Weights of a small transformer language model.
Size: 9 layers, width 256, 8 heads of 32, MLP 1024 GELU, vocabulary 2048, 7.74M parameters.
Architecture: LayerNorm before each block, learned positions, no biases in attention or MLP, tied embeddings.
Training: a variant of Muon for these matrices, 134M tokens, 8173 steps.
Each number is 128 + 24 x the weight over its row's rms, rounded and kept within 0 to 255. Layers, rows and columns count from 0. Numbers have three digits each. The size before them is the row's rms in percent of the matrix's.

# up: layer 4 MLP up, 1024x256, rms 0.0699, rows 820-866, columns 0-63
# down: layer 4 MLP down (transposed), 1024x256, rms 0.0658, rows 820-865, columns 0-63
up820 105:163138096159162107124110153105098099114104155124121123155149136110153127119156127076138127115146150141161147107130157152154099121106077128150127155097183112118140101133136121096128133175117131
down820 105:128121134089116128118119147139137096109160097094117148116105128127106098136152150171128128140139158109087128116160129090082119084144107120141119110151123095122118109126099150091113133134165153
up821 095:131134147141169133107134142117159150127198117148143119095153098111151139135109112165097141119163133120144132143131160125142144144168085120148086104097132143142109123153118142133113073107104108
down821 096:149171139142137121126122115098140138138127121112142151149093140170134080129121084109129130073120095148161137108088073141059137132158136138102096147139098148134126114137139152094138147115125169
up822 100:121145125131133111136137122070150147083081140131104123103120141106115081139138140131139160152138136132100113116122117148086092149123151137142128107110094118133091128075105114112129119125147151
down822 101:057163101133125121149154113142155127170093117119152125131098137157137103135098153142128168166078108100094127140123142107072102141146133111121149142105147137115129127168104146138086122166084103
up823 095:091136163130068133103122115129077122154107100086110128137146115089145162119111134160154108150129088095172090095122120159104174149086116134152148130105168137126110133099104111121149099121161148
down823 103:123090126123107134142121149136120050132134100138102147119094151140147091132155086147125117155116072109130095159141101136103121128145168125105127171086073155118114122100096156126145161137112153
up824 094:157120127150166123113184114159129121125157159128107165154156131108145164094111120094093100134088125147129152126119117154082112144176159089108131129136080154163101079099178133104104114121135158
down824 092:115121123117131125152115123112119142133145110098157115136107149123096118159143150130125131099147129130121142163122140100147125106117108145111129146124170105106104166149103068133140136127097117
up825 094:133108146170131128095180125117118143136147121153121121136115115121103124133154144130100133136109107138195129120166143144110143174122126140127087112078130132164150128132156122108145149098130138
down825 093:138100109126138139121091123101109106144137174126176147145166119135117095097135182123172119114074133122123115136185118122143129137145120117109111120153110123122119143107162094159153128109115150
up826 112:095112109155146115152154137110146068148119099192114115103099135154131090089137114096119121123100105177132052156127152120127127163142180147147142103135110107135116106131111165132116125119134144
down826 110:098107143129108148157135134108114096221123144121120142144101046146130140150135171112117108117138149098132112119165152103137153096150132129131099114164128140130144125131112096077174130086118141
up827 100:112153158163119102126112116119149168127187132185137165135141136164127112109122119112127108152108140141129124109112127140108161106166118142140134134120151135129132156157158113155171110127106117
down827 107:130084156095131136142099138127155136130127097126148121127094165157156133140180135126157131114126144163096134121141144101133102093132124129106116096097116154105098104104145125105112096138187149
up828 100:137083127146125121112150131126132072186129123172134136170119149141127177109154070138139134126106105115112135095175096171143106085094143157114137171106144126102084077132136148137130143143134119
down828 095:078148135145125117132097119094166146119093105117153126168132114118138095111110134166141156119120107142124110110143135132096082144154144096146081133089139156142127095127156152183127105156157162
up829 110:099122103096131161154126133168131145122140103161158090153153133116098158142132165162114122112156097117105168123151163147084154100150106112148112110098141145141106128160144162148149128126115095
down829 109:157179175110109126120123130146130156151137143146142094112124114134133125153139119102111166111132132130139104136110137135121127126167139142127149114096129110095157131118066122128148093105144115
up830 107:124084141155160115176143141123147156165123129183106122125119167135103159110124159115111130110144127143112096134157143136059127125158115109131136156138147130125128106118117111106158085154144108
down830 103:122115132126151108161081162123176080165137106165094101123112163175158141121079193136123153101125129113172131158116123119100119173183114131132164129149120114129137153126153119171156121096136153
up831 106:157121195158094164149167079100123126104135126107158145125125124114141123104142135121128132141138086103104120114131137162161095093142131146145158163115145122131127118117141118083168122165148108
down831 099:126118111102154114111138108133109137144096143089116099126105123130113108139170140126098118160139121162138102125140163087105114136123135178123178103113106176142114162144126146152081107144092112
up832 097:101110147142150113117170155102159141162141133145111118131105145150093123122081114094107161116107119132132118111126089167123144118124139112136146094145134123149121157109120120096106084090120100
down832 097:172101061132150137126108104127082106155128153141167129103129145111102113124104108136140110130159138115135164095109121097110136144125107106098114142120126101102135133165122123118158165130103147
up833 099:089093134171104133087118155129138125138096091142143136063124122123134114119133120128152117104106177161156116154102163090153083125124122134137145112124124097093151150104126168132133095120138139
down833 103:135129138152114133121129138135079179123116140135117154116130147133131105157123126119134164119114104157125116187094113092221101101137132102141146122124138149103111082126108129167120160123122124
up834 094:117126168084110139131158093139095146129147129141113093147125141144155193110120143079133097133156134102104130167124137113139185104110089127173142098084137110100152081129137079119106138139146099
down834 092:106114175172123136142137169136087134157154165164114114111087121160145098144111128173106106116113103156171096105152135101151135147112154136142153129152092100127128144159124118148157111150142143
up835 104:116110077107112150125102159133129156130122118163146126128154131212122146135080094104093092089126114103122126137112153106109121086146140131112136145129107149149110137123135136149140140158149150
down835 094:113127110136119173117148119150136122086094151092151160101123170101178132139135161122156111056132084135146153132162132105155089124092151116090126123132131072146181157149130137126138116166153144
up836 093:146093111149120104163111123131131094161104122134143105154152130127149122115140125178182097122134146145099112115089191124103190159149124143095150134113077152093079128149127120177140159164144153
down836 089:138127140140153164121124099105133133131153141100123157123126167132095129131092110148136059136129134094145136166154098119137084119112124145143111134114102126151161125112116142123194115095140131
up837 110:104099116148152169124097123123105079121143132117148122121104066127151127114104123135105135113099109138140141103133137144108119134126149161160146153128116133113150136110127116127094101158118163
down837 116:151143156097114129180088130141133113112119141166136076143171107115060102104098110108166134124120173131149172102101111154117119136153111128108142139074145111132150142150137097113119140099106109
up838 095:175128193135132140115133147141143102143168125121119120166109120148145111191160108104110151121098134119141089150146145148123152135082083104126149112121137124138118110083094157118123106152153075
down838 100:077100124152143160141138134146134122124154125108144122077118124126110134138084080124130114119127176095161091081121095126122109117155191098113141146122150130102137122130118121131137116142153151
up839 102:141140129128154119135123142113112127124200126130151141127129090114126130141117116159121104110145118109088101108108145155131092118125135142099183154121139137116156105127138147111086168096137132
down839 100:117136139152123156152114162150148144170114141128105133145153132111113108119202135135155138112121105108084144103127117090130115144110098167100081119152124141134103148111163050118081162142121127
up840 091:140061111156129069112143125113109147146133118130150109127142116104163193110105142087107077161130128213142178140160125154109142111107104101172110093108098116085127119139099123156184110146127136
down840 090:147129147132121135138141155150079090126111145102109134135117135098104121151123107158158137096118104102128104154116146129169197155100137134063127105126116164117122167165201097102125125094149135
up841 090:135107141108153077145135131180111145139125142153092134147142153130152119139124165102079135120105116138129112116125123151124140140120119132128126140150112148132099131113073145142130149170149124
down841 094:138141130103144153120128092133139131100113173127119129105119148107130118154148109137131109149122158096053124124134089130127123120123153097076133148159108136143145118141109118106137151152124102
up842 089:130139090118163101143134134139117130123153143114107113122134113160128129158122104106123108103109081124080112121115057151168104160098090150109146127154153167178124132149186175145092151123168143
down842 091:129082139075108142149109132124107132135083164127105166119112130105134099146122113148160131144122129179113123118110129129111128123093110101117116132127075117098113197093120112128154145147144123
up843 108:129155114101135118136139133118145140120164153129091154129144145121123181134071127081131132140065125117077120127121105156167089127156117115102131183092146098155064098144104148105121124179160119
down843 110:138118148107101090140139110162149122151111115142176110134091153127117097130130162101112168107142077141087102088153125166097110114103129106140110128169171167127121163182117105126090129124122126
up844 104:134145122094117128142151098110122110098111111141115110171087126098066138131099098119152108144110140075165110114127110117130168130145138156159129103140120145067125144141131101135159085136070139
down844 109:124123115124128127094133115167130100188165129091118164143110160136161149118125163142156172186133145130160105145123137133134079093115137146150144127127068125117129125160125120125160130072144142
up845 110:150105110124092120129142156104120151172185158093113117106147077133129116115147110116137157139106141127156115132172103139125145120155121132095092078149110152158138163101131102109143120098153101
down845 101:095154128125140132112137128159158111141133106104151101125109110125104127160147113106167162108133141163140123136125158123122108117162144186065128097137135117154128099081133117160110084132128116
up846 104:113135158130160136108105169147136157149131088102172112127123116161094128133159148155129132133141141162088145127129150148161169147087107170171162118111101131076106116127123155134201095131160160
down846 106:134145127180144128159142103089150146132137111148141126128157134110093131161119113154140121147130127107134147111074163135123121135145160115150158153121125157111139112132136134122105142134159120
up847 097:112132124124159118165185118134126153121134114153128106157097105094080132113182160161101131113132130129127141112131101120107108113218087149102159087124142125097132137129127113116107160087135124
down847 101:133137137135154161156194130120144113104154123133121144071123132149124132143128136108127130142161123116120139147056122099077120144165111160122124115147145128119161086064115105137139125074132137
up848 095:150113099157127124165149195134116104139127154151115093113120129155096122177116150119129113123130123158135167107142146101112071126135100114130101135120097118074117101096112140143105121133109146
down848 097:128160170103175156125134127089108123094150157131112129087101073074138163127139105123140162115099134152151098105119109122133162167080122123105110108136110112112100132118112138138176144108169157
up849 104:140103109131155111144118115106116150119154108152117162158110094115148151142120141119146125136155095111101137133127123128106126072119065163131158107118113145140112159122139132156148141119141101
down849 102:102123136137167115099113135137086150129128110128107161176142118172124082110118111133119121117110173123139082158125087125124122133146135127124148124150111115130119171152118144115180113189140111
up850 094:141153174124118107150114110184113125139123141131143111158153079086111089144139124093100106127087131154158127121105118150158100129130141152113121096087150115162157139113115101095106114142114129
down850 095:112098131196139155140116115107111129146097114147124151113149120179117149109149115100131139115129140121158138155119072136153107143107120088158170117160077109122115151102161143143125067125154163
up851 102:127141121144130152106123134122124138132127143125108147086133186158136136146133164115118110150135156161167140081132128099147137044109182109105126118063131112170106079126125147162176100139125127
down851 100:125108125165159143180093145118126143127121102113157084118115122151137100124135148140131102135146104154165113157154107144131120093140137145074117115157127139144113159116112138128077123122094103
up852 112:097139091120176103144174126114107180111185127092117091163136146140136090130138109081157110115129094147122120112057098134122164117135142150154126092143135155157147150125106130091127128107131097
down852 113:122127153134122111121126178126150136107132124131182139084137135082143110127147110160127136109139126097166096140129129098074124147153121130109111147138112117122125104133141104161125157080119133
up853 080:109137177141126145133120114079139071132159118131065090165138128132169144108073108129111129119133125093174119146144140123105117127137132136127111125128150141134113098124118111126108160143121165
down853 087:131098100116140140155115185126098105141117154104139138103148157142115149118127175129154086103143162125135120142072131179145115135119102108113126098142117143144115102122072153133095091119128147
up854 098:120133150131151086077149076169132121128139142133114117105140127158130146131147153074096097141132126138145136137170135173113157118129164106135098097153146137072141152124115114125153126102100107
down854 091:162127141127106162119104169069148153168103110150133133110182134108140127128104115133087147127116158138045157151142159109126136122111128127133141086108088153114103122092114112101125139136140134
up855 085:133130144124157132133088121103065166127136114180149101150127104124153147121105146109150134133116162102131124101127156128138090145109166094142122070126122145136102114127128140140125089114126109
down855 087:129148162133087095139137096146122102105144134166140150121119128102134138195143131106131083120116109122167130145117124112127089152138141111164096157146079147093160112117114125157194088162121120
up856 094:154155109115196125100126100131115123128172123159125160144115118106156116097115136170111141113112080145140113133128166168114138135112141111142071121133173159072106103129133159113156137130124115
down856 086:139124112124076116162112193137120143136098158119146096108136144139127129097153145115116094148121131088126127095148111116143130127109132125140117110141123122169128108110090152139119120097101123
up857 097:115137118158187187094129123121116108112133085134142125117162125148158107128163103121122100145141142150162121131147190163104154162157171063158112095113123112132112157116122141105144123097121154
down857 094:135118118103144151118119165073156189147140129147108127144136162127139085094169133133146162140100129124111141117172122115117147110108156139117107117136094154164131127139135122097180134110091144
up858 106:121097136152155130097161125099165133153154131122159110137128147141165126127130151109159119128143134125164171083118147147107124131125196144125132142114138143117130143128164138117187119100106173
down858 107:128131119191168143145131108143129156170096122128174122150125144106093096136116137077127127128157147116166155179106108217131136113134156117117145097137137097106101141107127134112116108151113136
up859 093:136158154111140141122113115116094153128135119129118105118085134064154129137188111145110120113179154123157154091135114133127149163132128141153112126128115133154132090107163125084131146140138142
down859 100:108116126113157132134094143125206111112115147090086174121181128149094103164125146138126160109125135118098110115170087110107092121140157092135113122127138106151147157136122154131154106138124144
up860 108:156110142121178177131116143135099106097158130144128104098135114133115123119144137122110150111102107100145093155137145103126138125127170102162152127077130113113105119088161129150116096131131159
down860 102:137093143148084077149119142075122115137121116113117133138135119083146098097138145128103094129133169096124120179151111116132138143147129185123135107139096155147109144150126108119101153159101112
up861 096:178103130122138142131136120094138096118074127166055075109158137090088121094134145134116114114138156144116141114109135139061086167149142139154145130115127092117154171133122096118119140146159103
down861 101:147155112113133134096145111111121129133131091150142144123164133122142111135114120143177158058153119164084152129100153136133137109162128190137115144178149129119115159137106093108134098101126137
up862 092:142095147127104140159128134134140079096135095147099155129099127102100137130171126093120115099098150097144120111116122172081154094111097124145135137109130172138058095106128166102133142209135138
down862 101:097109145092150105114187150094147097137090159147123123122107127155157112145132130125101078137146075135103115136142124165144126114094105131110158129145148132130186136110092140113046123150105115
up863 084:125109141167164107130105142128140142124137115146125130151162147093093144089153136150102152175112118109125122105142112161116155113111070144172135125144095078130126155116090133096181105152138116
down863 094:114145159153134110114106088111106132116121160084166149100097109125080129135098142164127105164132091152145126147179154102165125119133106129126132202098140149120101147120131113121109118115098143
up864 113:111136120089150107121115177104137172126134109146128109149099191116092097107148169080112148095127112144094100085112136163137158110135142137153110138141097135160146086129174172114138157130114122
down864 118:167118164177127172110119134106100136135184146159140131134140139086138064144124137144137134163106156151136101145134101129152141157125138147097116101132133167153131115160169144174115123158170133
up865 103:100109150126150152152119129132174165129124112135129102135128167128084123124101162179152142123103095099121143132094152134131195102178161126112107087136140111160115116167157086130103111110114148
down865 108:083143119157154117116121082108133122130152126123108157182143156151091114130183145125139132120127070102146112138131109120118145150109139147145111093133110138145160107141121133123142140145187149
up866 098:170091109153115137134141135107108113158141180132143108124152105151138128148151101112103133103177134090150099104151114115096147116133159094095107127120112133114092123108123094106134108122133120